config.yaml
n_layer: 10
d_model: 160
n_head: 2
n_kv_head: 1
head_dim: 64
d_mlp: 320
vocab_size: 3310
activation: "swiglu"
norm: "rmsnorm"
norm_place: "pre"
norm_eps: 1e-06
positions: "rope"
rope_base: 10000.0
rope_fraction: 1.0
qk_norm: true
attn_scale: 0.125
bias: "none"
tie_embeddings: false
parallel_block: false
init: "orth"
init_std_qkv: 0.0481
init_std_o: 0.0597
init_std_up: 0.0689
init_std_down: 0.0689
optimizer: "muon_hyperball"
lr: 0.0068
beta1: 0.95
weight_decay: 0.0
lr_head: 0.00443
grad_clip: 1.0
warmup_steps: 0
schedule: "wsd"
decay_fraction: 1.0
decay_shape: "sqrt"
final_lr_fraction: 0.1
batch_tokens: 16384
seq_len: 1024
doc_mask: true
train_tokens: 142400000
steps: 8692
dataset: "wikipedia_en"
Each number is 200 + 20 x the weight over its row's rms, rounded and kept within 0 to 999. Layers, rows and columns count from 0. The size before them is the row's rms in percent of the matrix's.

# o: layer 3 attention output (transposed), 128x160, rms 0.0597, rows 57-63,121-127, columns 40-79
# v: layer 3 attention value, 64x160, rms 0.0546, rows 58-63, columns 40-79
# gate: layer 3 MLP gate, 320x160, rms 0.0691, rows 0-47, columns 40-79
# up: layer 3 MLP up, 320x160, rms 0.0687, rows 0-47, columns 40-79
# down: layer 3 MLP down (transposed), 320x160, rms 0.0689, rows 0-46, columns 40-79
o57,094,156,207,177,185,171,182,203,181,198,220,211,201,255,219,196,174,207,181,186,162,219,171,245,146,197,176,165,202,200,182,221,198,189,186,209,223,205,222,204,202
o121,100,200,186,203,177,198,215,206,204,187,172,210,197,200,192,209,228,193,186,216,226,197,249,205,179,197,206,193,223,190,225,184,254,230,210,209,174,181,215,204,184
v58,097,193,206,187,190,202,199,216,213,197,218,175,194,183,187,199,176,199,207,208,161,190,214,196,180,201,199,228,166,205,213,212,176,190,191,221,208,181,199,204,160
o58,101,197,182,226,190,153,196,213,231,178,227,210,204,168,180,214,218,207,242,152,242,236,213,209,198,210,180,169,216,202,223,207,204,209,188,167,203,214,221,205,175
o122,103,200,197,162,204,220,214,182,180,212,183,200,218,230,188,177,196,159,179,241,189,183,193,202,228,225,224,195,201,197,207,187,186,157,195,227,204,182,158,204,182
v59,104,202,218,209,238,182,182,205,191,229,175,165,227,216,187,184,184,185,184,188,209,160,219,217,221,211,226,194,216,174,185,199,248,190,232,204,239,200,181,194,216
o59,093,238,213,196,204,214,215,197,232,205,180,160,226,158,213,191,180,174,206,220,200,186,206,224,176,165,239,225,199,236,177,215,216,227,182,188,177,199,183,221,188
o123,101,178,191,159,158,157,190,161,206,190,227,212,205,193,180,168,211,204,191,196,195,191,190,200,190,210,193,188,186,211,210,208,206,175,201,189,208,195,183,208,166
v60,098,176,218,186,195,155,180,224,190,218,188,185,207,199,182,200,233,203,168,193,244,188,222,216,202,198,193,218,200,197,230,211,221,198,171,205,179,241,204,202,204
o60,105,205,215,168,199,191,189,199,230,169,208,233,207,194,186,182,205,205,162,247,186,219,226,164,169,186,207,221,217,180,206,222,205,223,150,199,214,230,188,210,245
o124,094,217,207,212,209,221,188,217,178,236,187,222,210,201,194,219,189,231,212,176,208,204,195,216,254,216,166,188,215,181,222,199,205,230,217,212,214,193,176,223,191
v61,092,179,208,227,200,167,205,169,201,224,227,192,219,183,205,168,232,182,181,202,203,154,214,215,191,194,212,213,199,189,176,154,192,196,233,188,196,220,222,196,206
o61,086,215,193,221,212,189,202,245,210,197,202,233,204,202,225,169,221,154,183,181,200,217,215,168,223,201,179,204,192,226,213,211,183,216,188,197,235,261,197,204,197
o125,106,200,196,195,193,168,200,198,187,190,188,207,212,218,168,217,227,191,224,190,187,193,198,223,244,211,200,204,216,190,207,186,225,195,200,202,220,205,224,200,199
v62,102,172,205,194,187,192,197,209,228,186,200,227,216,190,178,177,206,184,185,217,243,216,248,189,202,204,224,211,203,183,210,165,194,179,125,225,195,177,223,224,223
o62,092,182,154,222,194,186,251,214,202,186,170,218,191,204,239,196,191,218,214,203,187,200,204,232,239,255,210,217,189,185,214,207,186,201,191,241,202,198,225,208,162
o126,106,217,177,241,219,223,206,142,211,224,227,217,201,209,204,211,206,192,201,185,172,234,219,222,197,189,174,208,182,167,191,181,223,218,186,181,201,222,179,174,230
v63,101,242,181,216,165,216,232,198,208,237,204,215,229,230,145,218,199,229,217,208,207,193,198,196,189,201,203,148,180,215,195,179,151,155,207,184,181,176,194,202,244
o63,098,221,208,234,214,207,217,229,218,200,224,196,215,175,176,212,202,186,196,181,198,215,243,259,206,205,218,194,211,174,184,222,241,173,237,186,225,213,208,259,206
o127,097,184,192,206,177,210,215,232,219,167,190,180,181,222,217,223,169,206,188,228,170,193,204,195,220,219,187,227,198,236,206,218,212,210,185,220,212,206,174,166,211
gate0,092,197,222,188,210,216,203,224,215,228,204,230,207,232,177,198,221,193,184,166,195,176,172,215,199,208,162,192,210,200,201,169,197,233,193,182,204,214,207,200,235
up0,090,181,207,220,231,207,194,182,179,185,195,192,211,166,197,224,212,245,174,220,187,230,205,190,199,200,184,196,211,184,182,218,164,193,178,197,244,200,211,178,179
down0,092,182,209,224,213,204,239,164,183,188,182,198,210,200,200,213,195,208,226,184,202,233,172,181,195,197,215,186,182,235,189,213,199,210,192,183,223,216,196,215,189
gate1,100,229,201,232,238,250,189,175,221,189,216,250,179,204,186,225,211,189,189,133,249,248,217,188,203,193,197,159,217,193,175,185,201,210,196,182,182,191,189,214,166
up1,092,194,202,196,197,246,197,164,242,211,191,212,206,240,212,198,186,226,169,190,211,200,199,182,197,218,205,191,225,196,197,190,178,243,183,192,205,207,211,203,214
down1,103,218,232,193,208,225,204,170,236,173,215,246,169,220,163,187,180,181,202,201,179,210,240,206,213,207,236,187,197,154,169,185,181,221,201,194,222,188,198,223,198
gate2,104,199,214,169,220,216,198,166,169,238,193,213,167,195,235,183,173,196,208,178,203,233,220,181,187,231,183,201,210,182,209,188,219,192,184,175,188,251,212,169,202
up2,097,215,225,154,195,166,194,222,205,223,202,183,193,223,256,205,182,223,208,192,188,231,200,213,212,196,208,226,208,204,185,217,226,231,163,221,182,215,219,201,191
down2,099,216,210,180,205,238,190,159,150,193,189,207,192,202,209,207,206,233,236,170,206,182,186,184,222,203,215,197,228,207,209,181,198,245,196,135,219,226,239,175,198
gate3,106,196,187,183,195,228,172,187,214,157,198,241,199,197,203,249,188,232,218,214,186,221,199,212,205,191,196,231,204,187,201,208,211,185,178,210,212,227,216,228,180
up3,093,182,212,203,188,193,186,211,197,165,183,173,202,193,181,208,191,211,228,218,199,180,214,195,173,200,206,198,223,201,185,153,203,188,183,191,214,220,221,198,188
down3,092,219,175,178,194,181,217,215,198,231,192,182,200,227,204,178,210,205,220,188,191,199,174,225,191,188,213,213,199,203,186,153,173,218,226,195,216,182,158,187,184
gate4,100,183,210,229,187,208,191,188,208,197,182,200,198,175,192,204,209,183,194,187,209,207,222,180,228,202,197,220,187,166,186,193,206,179,164,186,227,194,202,137,221
up4,100,198,196,240,227,266,206,190,213,199,178,217,175,215,193,206,201,203,196,163,183,232,210,184,204,214,196,216,193,174,168,194,203,193,182,181,189,186,186,165,203
down4,101,177,184,208,206,204,192,204,168,217,182,182,214,191,204,187,215,203,216,214,204,213,203,186,191,219,185,188,208,191,238,184,187,165,197,174,180,177,190,179,184
gate5,102,175,216,218,199,199,171,224,209,207,188,217,196,213,207,187,147,169,139,182,186,206,201,224,191,210,233,193,222,186,208,165,238,173,181,203,211,207,179,175,194
up5,094,262,208,186,241,183,219,216,232,177,154,191,222,214,198,206,207,241,222,172,199,192,233,175,192,227,186,214,216,205,191,222,198,231,213,203,199,229,192,224,240
down5,099,193,191,158,209,167,230,199,204,193,207,157,220,226,200,189,184,220,209,210,208,200,183,172,186,176,204,217,164,241,142,206,197,199,210,196,160,218,185,187,199
gate6,094,192,198,180,205,182,208,214,202,194,220,235,185,189,185,209,219,226,216,238,180,171,175,210,157,221,175,180,171,214,184,180,172,183,211,202,198,182,205,197,198
up6,100,182,216,203,203,164,199,230,194,184,197,219,204,219,177,223,228,197,198,159,202,192,214,197,209,176,201,219,223,254,192,222,198,243,198,227,209,221,195,205,197
down6,097,202,209,186,148,204,199,181,235,182,181,207,199,218,242,219,201,208,187,192,199,219,224,203,240,214,219,224,186,204,203,197,195,222,204,182,167,221,204,194,212
gate7,100,191,235,177,221,196,189,208,219,178,203,208,186,196,204,216,191,239,205,183,216,214,170,203,150,192,165,215,190,205,171,200,198,198,225,230,183,202,214,211,181
up7,099,191,204,174,211,233,224,198,179,189,198,180,206,234,202,178,210,206,172,228,209,192,215,198,217,156,210,199,175,218,212,195,218,202,183,217,172,196,224,226,168
down7,101,200,222,187,231,199,184,154,203,218,173,181,228,200,231,200,230,190,188,182,208,238,200,188,216,198,224,200,233,179,230,189,208,248,192,207,184,213,228,173,226
gate8,112,216,225,205,198,172,150,209,186,208,237,219,169,173,225,194,205,192,184,217,216,206,241,221,198,196,205,188,207,201,198,218,182,211,220,192,206,174,202,222,210
up8,090,207,243,197,177,176,181,216,212,187,252,212,189,192,190,188,183,185,239,206,233,207,198,196,191,207,196,202,229,235,181,241,164,174,210,200,165,205,191,185,198
down8,098,216,197,205,243,188,228,207,228,212,228,186,208,233,163,219,185,173,197,218,200,235,191,181,231,187,229,191,200,236,208,216,186,208,182,206,205,192,197,157,229
gate9,100,179,219,161,220,187,227,221,201,231,209,199,197,224,197,207,167,209,197,212,180,196,195,162,204,209,180,193,175,230,234,201,229,197,194,187,168,159,166,198,229
up9,106,210,227,172,201,214,195,238,173,176,192,197,209,209,188,197,177,196,232,200,217,231,215,180,224,237,187,199,190,187,197,202,202,149,213,205,228,197,200,189,200
down9,101,215,170,166,162,208,184,211,220,178,193,212,213,189,205,188,173,203,188,165,211,222,226,199,235,197,204,162,188,170,186,221,183,164,230,201,223,199,196,196,176
gate10,100,197,195,165,216,242,179,205,218,216,178,215,172,210,192,181,172,203,167,209,207,220,217,167,211,207,187,206,187,181,190,216,172,175,192,204,208,186,212,168,168
up10,098,194,235,208,186,212,186,238,226,176,150,212,213,245,158,220,194,199,198,180,222,219,184,168,201,167,189,160,203,234,175,187,205,220,196,226,240,181,208,220,191
down10,097,188,199,194,154,174,193,179,213,189,208,211,257,226,195,195,213,203,161,187,181,199,161,221,212,205,192,164,220,205,201,194,221,186,224,205,215,178,163,213,202
gate11,111,181,210,182,195,214,180,178,202,232,174,161,177,185,191,187,188,182,222,232,198,171,192,189,165,222,208,184,147,175,201,215,185,201,161,242,171,158,215,200,211
up11,113,205,199,171,159,227,240,216,225,189,195,227,178,204,190,204,194,220,177,215,221,202,201,190,222,185,189,180,227,227,196,214,208,198,208,150,221,236,208,199,187
down11,108,199,170,177,191,237,230,208,208,176,184,164,220,205,199,193,207,180,212,214,208,200,199,182,224,175,194,169,194,204,220,243,192,188,199,182,209,177,191,182,210
gate12,091,189,187,181,223,227,230,217,224,200,185,190,244,219,236,218,211,201,169,225,193,205,197,214,194,209,192,247,201,208,223,204,180,186,194,216,179,206,176,170,191
up12,092,195,195,199,178,174,204,179,180,210,201,189,200,181,213,214,219,192,190,205,189,220,210,229,212,175,179,250,205,229,212,153,244,233,192,207,197,203,190,203,196
down12,087,221,217,173,179,204,175,203,194,201,185,228,181,214,202,218,186,195,217,213,199,229,224,204,219,211,224,165,204,177,200,228,184,204,212,185,231,220,227,210,204
gate13,101,171,193,215,188,218,210,180,175,216,209,231,142,218,218,180,185,210,194,210,209,241,200,214,196,188,164,192,191,207,221,208,223,199,203,192,225,180,205,215,192
up13,097,192,201,188,204,157,173,202,185,231,252,207,212,176,187,213,170,177,186,199,210,197,196,213,190,184,188,190,218,195,205,215,223,209,208,192,230,183,222,174,215
down13,105,212,237,221,186,168,190,216,193,188,199,219,211,179,174,190,197,170,160,181,218,198,226,218,212,195,215,227,211,179,204,219,211,205,188,195,208,200,209,210,192
gate14,091,210,192,178,216,193,244,188,176,225,206,223,188,208,222,181,210,204,226,203,204,204,193,197,183,236,212,216,185,200,213,206,180,208,203,199,196,233,174,214,217
up14,089,204,192,220,170,197,205,211,243,202,212,233,199,188,216,216,200,197,146,212,198,201,191,149,225,172,189,180,194,187,214,206,236,190,225,183,179,192,213,204,159
down14,102,154,199,183,216,191,200,210,204,218,216,161,194,204,203,226,176,171,191,199,189,155,207,187,203,200,189,218,192,177,177,222,205,179,176,168,158,191,193,203,240
gate15,103,204,172,186,194,179,259,189,199,187,175,219,189,180,218,232,205,184,183,180,241,227,222,211,199,196,207,183,206,150,193,203,192,186,189,204,174,214,180,163,181
up15,109,186,213,193,177,177,179,180,198,151,213,182,195,195,209,186,200,183,195,191,200,203,211,200,216,194,174,193,243,209,187,184,207,208,219,156,223,194,228,218,206
down15,103,195,213,182,183,212,195,217,159,160,209,206,186,211,223,207,178,195,229,195,178,236,185,211,228,200,189,212,244,200,193,207,203,190,188,198,225,196,236,213,217
gate16,103,208,183,222,185,188,217,212,211,229,215,213,200,201,183,232,198,210,220,181,181,204,230,160,196,195,215,212,178,192,175,205,184,194,226,199,200,210,241,187,227
up16,106,182,205,191,200,229,163,216,203,182,188,210,207,199,212,176,176,187,177,234,214,198,190,199,192,208,183,214,182,204,224,227,202,200,156,180,204,194,182,225,190
down16,111,204,191,184,193,218,190,178,188,185,168,225,188,198,208,183,193,193,194,223,206,203,220,198,217,216,174,189,200,173,199,219,204,168,199,154,206,215,230,191,183
gate17,100,166,155,172,167,192,218,184,172,186,236,211,163,193,208,168,219,228,187,196,220,213,203,218,200,189,198,196,188,163,210,157,221,227,223,231,199,160,201,199,201
up17,103,236,150,234,193,218,195,229,188,221,226,184,210,209,227,162,167,203,188,194,180,202,205,210,217,162,195,248,182,198,197,179,219,196,176,204,185,166,198,214,201
down17,105,230,173,224,187,200,190,218,221,236,192,207,211,217,170,215,212,200,184,205,191,213,218,189,192,218,198,202,175,192,198,177,225,188,176,237,223,178,221,197,210
gate18,095,203,197,229,223,186,190,221,191,185,189,211,195,203,244,223,208,218,179,206,159,202,260,204,190,160,194,190,177,188,200,196,242,219,208,182,209,173,241,186,175
up18,091,178,221,198,210,188,210,205,194,220,229,194,191,185,166,167,214,184,160,208,216,182,164,203,201,204,202,229,202,184,185,194,203,203,220,222,199,245,203,213,212
down18,092,188,191,206,218,186,233,173,192,190,157,203,192,213,232,212,182,224,172,201,166,202,214,186,202,181,201,191,194,206,195,207,239,204,177,226,198,200,211,210,166
gate19,101,209,184,192,146,181,181,231,212,171,205,169,195,178,183,187,238,219,200,229,186,205,150,240,182,208,211,191,200,198,215,205,177,198,194,180,193,197,183,210,169
up19,094,219,189,217,190,171,180,187,167,189,187,182,187,183,210,199,204,214,208,200,172,222,177,242,221,220,194,216,175,209,249,227,179,219,235,190,203,196,192,197,182
down19,095,230,227,214,224,211,209,210,237,219,176,235,227,245,207,187,219,170,187,179,174,236,182,223,208,234,218,193,200,209,200,168,212,233,196,204,212,212,202,157,214
gate20,107,188,177,196,213,199,202,176,193,255,222,220,205,195,185,214,212,175,182,199,202,206,208,203,182,200,190,192,195,211,197,190,200,187,192,210,223,176,201,159,210
up20,101,194,195,218,195,195,199,189,181,228,174,199,193,216,228,230,189,192,177,146,195,230,216,177,224,240,181,199,195,177,168,222,179,198,170,226,230,177,202,166,214
down20,103,181,189,212,154,218,175,205,200,247,190,186,203,199,191,209,194,189,195,179,185,180,194,207,189,196,221,217,208,174,187,228,197,184,159,221,226,174,210,177,187
gate21,084,198,217,158,214,188,222,189,231,180,196,175,197,169,181,184,197,220,187,205,187,198,229,219,208,203,211,207,189,196,207,179,217,202,208,215,181,209,181,166,218
up21,085,218,196,185,170,171,226,203,200,192,171,197,206,173,193,216,228,200,197,208,200,204,179,173,201,222,173,195,218,209,191,150,199,189,149,151,183,161,188,201,194
down21,084,156,203,216,184,210,194,202,212,220,222,203,214,195,172,177,207,217,186,193,210,198,214,205,187,190,190,214,187,184,216,209,196,193,205,215,204,241,213,153,194
gate22,100,174,177,175,187,221,188,212,212,214,186,190,172,181,217,152,198,199,174,235,204,179,190,195,196,194,203,200,204,224,206,201,204,184,195,197,204,171,181,176,207
up22,103,210,190,217,211,225,192,218,188,210,192,209,194,197,180,200,201,185,156,206,186,193,169,198,217,212,178,215,180,210,203,168,202,208,187,167,219,215,189,202,195
down22,101,222,182,186,216,207,206,235,190,191,183,219,216,211,199,189,183,220,191,200,170,231,190,159,206,194,189,188,186,220,187,225,181,175,226,216,212,189,221,244,220
gate23,095,216,172,222,208,190,163,220,184,176,201,186,186,218,205,181,234,208,209,181,210,205,182,212,227,222,217,224,239,207,207,200,195,184,182,171,217,235,193,179,195
up23,095,212,146,156,176,199,214,229,214,210,190,181,203,210,217,232,175,183,194,173,177,220,202,212,232,203,178,174,215,205,202,188,207,213,233,186,191,154,209,206,189
down23,093,211,224,203,171,200,210,192,193,196,163,220,192,216,198,194,143,190,197,194,189,201,190,170,168,200,172,179,202,181,223,186,203,220,213,205,180,206,215,196,237
gate24,114,218,205,213,187,210,184,142,193,201,203,194,201,188,242,214,215,169,218,212,177,195,182,197,210,177,192,224,159,176,233,191,203,194,198,232,197,173,193,193,199
up24,099,229,203,220,199,202,207,198,210,223,171,150,215,205,209,190,203,201,175,215,209,200,216,213,214,213,173,191,194,197,211,197,203,198,234,198,184,217,223,198,193
down24,111,206,191,182,187,227,233,237,203,184,182,195,177,229,209,200,204,216,190,206,203,202,183,200,237,208,203,175,218,197,157,221,223,224,225,190,198,253,185,174,190
gate25,103,204,188,186,198,218,203,202,215,208,155,156,190,189,196,193,155,230,234,212,207,188,172,188,204,201,223,209,167,208,187,219,220,200,166,192,205,177,240,163,202
up25,094,205,223,232,241,198,189,170,207,232,193,169,183,190,202,150,184,208,213,185,207,172,199,206,190,234,191,210,218,176,197,186,198,190,195,177,182,228,242,182,195
down25,100,211,221,201,212,188,197,242,170,190,193,192,208,190,159,174,209,225,189,184,153,170,196,161,188,212,186,182,223,164,209,175,214,202,221,229,196,238,147,200,191
gate26,095,233,194,204,213,225,188,213,207,207,186,184,216,201,210,196,188,232,181,222,203,199,191,170,177,182,209,186,241,231,203,203,220,190,185,218,197,194,204,231,207
up26,103,212,219,177,196,206,219,243,210,215,217,195,196,229,180,188,218,208,202,195,174,171,204,200,178,195,186,234,189,199,179,212,165,211,217,189,211,176,226,203,222
down26,101,186,233,204,184,218,238,197,194,232,190,197,174,202,225,193,166,211,154,165,179,212,244,189,216,186,177,186,174,190,166,194,157,217,247,191,190,210,193,202,220
gate27,098,190,155,192,194,187,207,163,168,179,214,237,197,187,214,177,208,176,210,178,182,237,228,237,201,203,196,187,198,193,229,179,220,206,195,212,201,197,203,203,180
up27,108,214,187,211,216,185,189,198,216,193,171,201,203,203,197,211,214,229,179,213,223,198,202,208,203,211,181,209,205,203,195,249,207,219,245,215,189,234,228,195,191
down27,103,217,204,184,161,223,201,216,203,225,199,209,189,200,208,223,197,210,200,195,194,228,211,184,164,192,201,209,192,207,217,219,220,209,244,207,182,216,204,228,190
gate28,096,193,190,209,174,203,181,194,223,196,218,235,187,222,221,202,210,170,202,217,218,213,196,188,188,172,213,197,213,201,192,171,201,249,159,225,201,222,230,227,176
up28,110,226,179,199,178,215,189,184,186,211,213,205,196,196,253,228,183,213,229,194,208,209,199,213,191,208,202,199,234,182,213,170,217,200,201,210,163,214,211,237,174
down28,100,182,185,192,205,177,204,198,197,219,211,182,197,167,238,200,187,215,193,163,187,201,206,191,199,203,180,187,238,215,204,170,208,177,213,212,184,222,190,205,189
gate29,092,190,221,184,188,226,197,205,225,163,200,182,195,190,179,255,213,208,236,175,244,167,199,238,181,177,207,191,177,228,222,217,199,211,194,185,162,192,167,191,201
up29,092,202,239,180,197,185,216,202,202,195,169,247,185,200,210,215,174,169,201,210,171,214,192,174,171,221,206,220,181,202,189,190,212,236,211,193,215,220,225,182,197
down29,093,183,185,169,181,194,215,177,206,204,212,208,183,208,221,184,192,190,206,215,190,221,221,185,205,250,191,210,201,221,183,201,193,202,197,179,236,196,219,216,183
gate30,100,213,205,209,202,186,195,193,162,208,187,231,193,236,211,238,193,192,223,188,197,243,173,208,223,198,187,206,178,199,233,200,230,219,193,220,174,171,213,219,200
up30,101,188,189,196,219,225,229,162,207,234,226,186,168,233,204,199,212,201,177,193,176,179,231,184,210,197,176,215,249,217,205,217,198,178,181,184,183,204,191,190,196
down30,097,212,241,184,215,208,217,198,193,231,254,184,140,181,226,181,202,213,201,208,191,190,193,165,203,147,207,210,208,192,224,219,172,178,177,159,213,160,191,172,200
gate31,104,198,184,207,209,173,220,187,196,208,212,196,196,171,184,180,190,158,203,168,217,205,234,244,230,201,213,189,178,176,212,200,200,181,198,201,178,154,220,188,175
up31,092,198,228,156,171,214,193,202,194,223,212,203,213,202,199,196,169,201,212,202,208,206,190,191,154,178,202,211,181,216,180,189,209,219,224,205,185,234,179,223,211
down31,096,190,193,193,198,221,206,213,209,206,204,159,220,201,187,173,170,167,222,176,193,194,212,207,177,188,196,197,202,165,182,200,213,214,168,178,168,205,206,222,177
gate32,089,206,209,176,198,171,163,193,208,259,211,231,189,264,182,200,253,222,180,199,193,192,208,209,206,185,221,211,214,195,207,186,197,213,195,216,217,207,231,215,173
up32,089,231,202,211,220,213,211,206,202,172,168,203,187,216,181,219,208,222,207,192,208,201,166,204,197,219,209,228,192,182,197,228,185,198,222,200,220,212,198,201,227
down32,090,202,183,225,185,223,172,183,179,228,193,233,193,218,181,177,220,213,192,185,216,189,188,211,218,190,240,220,185,183,205,194,191,180,195,209,172,190,225,195,188
gate33,105,236,184,207,197,203,170,217,208,230,211,207,197,182,219,191,168,197,217,212,187,224,219,203,201,162,183,160,229,216,250,168,211,188,206,229,213,202,229,214,216
up33,097,191,244,178,218,181,199,203,196,179,175,214,213,225,177,192,203,201,229,138,203,168,166,165,196,209,240,224,187,193,179,230,189,204,192,195,204,200,198,216,185
down33,100,193,222,214,188,186,236,211,194,179,182,218,180,188,184,184,198,202,186,203,225,195,177,177,191,229,202,223,208,220,195,212,231,195,215,172,170,173,232,218,156
gate34,100,211,199,174,207,180,212,192,197,168,195,178,190,183,213,187,201,209,211,204,219,206,191,199,219,215,192,181,226,229,207,171,183,176,207,172,238,216,174,233,198
up34,093,166,208,198,216,233,212,204,207,205,194,206,226,180,247,216,184,203,182,205,192,225,209,202,213,214,178,208,177,221,170,166,230,193,166,217,194,231,192,186,193
down34,094,198,184,229,223,190,194,227,207,213,206,179,172,204,202,227,193,194,164,214,207,208,177,210,227,203,210,151,163,188,193,217,217,221,190,202,208,206,207,223,211
gate35,102,223,175,171,161,213,193,201,186,178,182,246,209,189,225,208,181,202,236,216,206,194,213,203,202,218,196,205,245,161,203,187,223,170,206,214,196,173,213,198,212
up35,115,210,217,199,157,233,187,197,202,211,206,202,208,206,180,229,185,179,198,238,183,182,189,187,174,210,199,156,198,230,244,194,212,222,219,233,218,209,201,215,209
down35,107,201,249,212,205,215,183,189,222,211,252,184,191,203,157,192,204,189,180,237,199,184,190,200,176,195,200,189,181,217,186,203,217,214,208,216,218,207,212,204,168
gate36,104,217,186,212,218,219,202,227,179,162,208,228,190,218,194,221,180,189,196,185,204,167,207,199,193,169,169,203,184,216,195,236,182,212,178,199,221,208,201,197,190
up36,100,202,231,226,194,217,202,204,193,199,219,234,221,196,185,219,193,193,220,191,175,195,238,189,208,229,182,166,213,197,203,173,213,186,185,202,215,201,193,199,195
down36,099,219,205,176,197,195,173,175,195,196,223,184,215,221,191,202,210,236,198,213,172,227,248,189,143,187,184,224,195,215,199,195,205,202,185,226,163,212,167,192,206
gate37,086,187,241,230,194,183,207,202,201,176,207,186,190,176,204,216,194,200,242,208,164,201,173,202,203,183,191,161,199,199,182,198,231,205,214,223,200,177,195,215,196
up37,097,225,184,183,201,174,172,236,197,227,214,168,228,247,171,207,224,203,207,211,265,164,169,208,239,190,173,218,221,210,186,217,191,183,193,175,216,212,191,176,243
down37,090,214,208,232,191,181,181,221,181,214,210,171,211,209,186,203,194,185,206,186,182,182,192,186,236,186,186,172,203,219,173,205,211,188,209,194,210,197,188,196,226
gate38,099,202,176,171,201,194,212,174,209,209,178,213,182,212,159,205,230,197,209,155,199,199,187,199,223,241,163,180,194,174,190,194,178,218,141,196,222,171,202,215,220
up38,116,182,188,189,209,192,153,226,216,196,186,206,189,188,189,192,182,211,165,205,205,196,224,218,151,197,185,255,228,176,209,208,245,220,168,245,192,204,200,215,171
down38,108,213,200,192,190,204,194,199,201,194,207,177,209,195,199,195,196,192,173,200,212,180,228,248,166,216,178,263,212,190,206,200,226,199,208,217,207,209,197,199,193
gate39,113,178,204,199,184,181,220,198,207,216,212,186,204,215,209,185,189,192,233,203,173,212,175,201,191,194,188,200,192,221,229,201,185,210,208,197,215,189,180,207,222
up39,110,183,224,181,197,225,184,215,202,188,216,178,194,217,223,197,197,210,159,202,205,190,189,165,187,182,210,192,198,191,222,191,206,249,191,200,226,192,189,200,198
down39,105,175,226,179,187,204,204,213,209,224,192,187,193,170,187,191,205,184,209,192,200,218,224,195,146,189,168,218,218,219,221,187,196,192,194,214,184,160,160,223,184
gate40,113,181,239,188,208,209,204,209,222,205,194,217,215,218,183,230,204,199,198,193,229,222,200,232,206,202,217,223,223,192,221,184,228,210,207,160,186,156,190,248,213
up40,085,226,220,191,212,180,198,188,237,211,181,198,167,205,201,204,215,222,193,205,213,225,183,213,213,169,219,203,222,203,203,216,214,192,201,164,191,212,172,229,213
down40,096,182,206,191,187,176,224,184,173,210,203,183,191,203,219,190,192,205,196,204,190,203,199,180,198,193,214,184,191,187,199,199,186,196,204,223,209,199,213,180,179
gate41,098,187,153,230,210,212,201,202,187,178,197,205,195,195,197,183,197,203,189,208,196,200,196,237,212,194,204,209,214,229,202,205,203,201,255,200,210,188,207,163,208
up41,091,198,201,199,216,217,222,154,245,197,171,202,208,220,202,170,203,182,208,196,219,202,189,185,170,198,180,177,198,172,190,203,169,177,186,187,239,200,156,226,183
down41,096,206,199,219,175,214,198,192,214,212,182,183,185,210,213,189,199,232,198,196,243,204,195,190,220,192,182,210,225,160,198,218,173,167,208,215,239,192,200,240,194
gate42,102,187,174,239,164,257,195,195,186,212,202,212,175,201,220,195,209,196,191,211,190,218,195,228,187,213,231,175,227,201,220,208,197,197,174,167,203,195,199,188,228
up42,104,220,217,214,213,209,188,213,213,167,200,182,186,185,202,255,162,229,177,193,200,209,209,208,214,187,193,204,194,219,155,172,177,197,235,178,206,182,224,240,218
down42,105,199,227,210,184,220,207,225,199,182,195,191,209,200,190,234,184,216,164,239,221,201,203,205,145,208,185,207,189,212,167,207,183,205,203,202,224,186,217,204,230
gate43,085,184,220,198,200,193,167,183,230,217,212,183,205,226,222,174,189,178,192,200,188,202,175,183,178,199,213,218,211,240,210,179,210,215,217,161,206,251,201,171,184
up43,091,223,222,193,181,190,221,177,177,217,195,195,206,180,182,212,203,200,231,211,213,219,237,191,223,210,214,218,189,148,158,221,196,201,216,194,182,208,216,239,242
down43,087,188,169,171,206,219,163,200,210,186,182,202,204,192,193,192,179,152,198,197,208,208,152,164,181,207,186,183,244,209,216,187,196,200,207,200,212,200,190,224,180
gate44,110,178,206,196,184,219,210,227,206,187,195,222,152,253,220,195,199,222,170,199,214,209,205,203,178,193,175,228,215,213,257,198,193,186,185,187,190,214,180,199,195
up44,136,192,195,171,201,207,202,161,189,213,224,219,165,182,203,181,175,191,194,204,214,195,249,205,171,187,182,249,187,185,226,224,185,192,209,247,189,240,214,164,205
down44,119,169,184,170,205,223,197,203,189,189,215,218,177,205,217,177,174,206,194,198,210,224,218,192,159,201,145,249,203,179,223,226,219,194,208,244,190,211,212,209,211
gate45,101,188,180,206,217,206,169,202,215,217,215,184,203,189,211,195,213,233,189,183,213,189,179,228,215,214,203,236,229,201,207,199,142,197,198,186,190,158,178,189,204
up45,104,220,235,196,208,195,215,189,197,192,200,196,186,200,210,157,211,167,200,236,181,189,209,194,157,148,161,180,181,212,211,223,226,207,189,204,222,230,200,180,177
down45,108,210,202,152,198,212,198,191,211,209,201,220,197,222,229,187,220,193,206,221,184,203,218,190,155,205,177,200,199,212,211,239,222,186,209,216,206,220,184,210,203
gate46,107,197,201,207,240,195,197,205,159,228,192,180,212,193,217,220,220,239,196,198,212,174,157,201,173,194,202,218,212,221,225,209,174,225,185,151,179,181,212,193,235
up46,103,193,202,190,212,221,222,194,182,197,228,214,183,242,205,213,180,187,204,187,233,186,205,186,174,185,233,199,238,188,180,204,196,181,153,193,202,214,199,188,188
down46,107,224,227,176,194,186,221,197,205,159,213,229,178,218,194,185,213,200,220,159,187,216,217,203,175,160,193,186,234,183,189,185,224,195,170,205,173,214,209,203,178
gate47,097,222,184,221,182,199,194,189,179,191,186,223,208,206,189,202,210,202,170,202,192,200,207,177,174,214,168,208,184,200,238,202,227,230,180,236,220,205,211,188,232
up47,101,225,170,155,212,198,180,191,170,182,196,204,195,208,184,225,212,189,187,221,200,197,186,184,171,197,227,163,206,241,158,193,166,215,167,203,232,191,199,207,175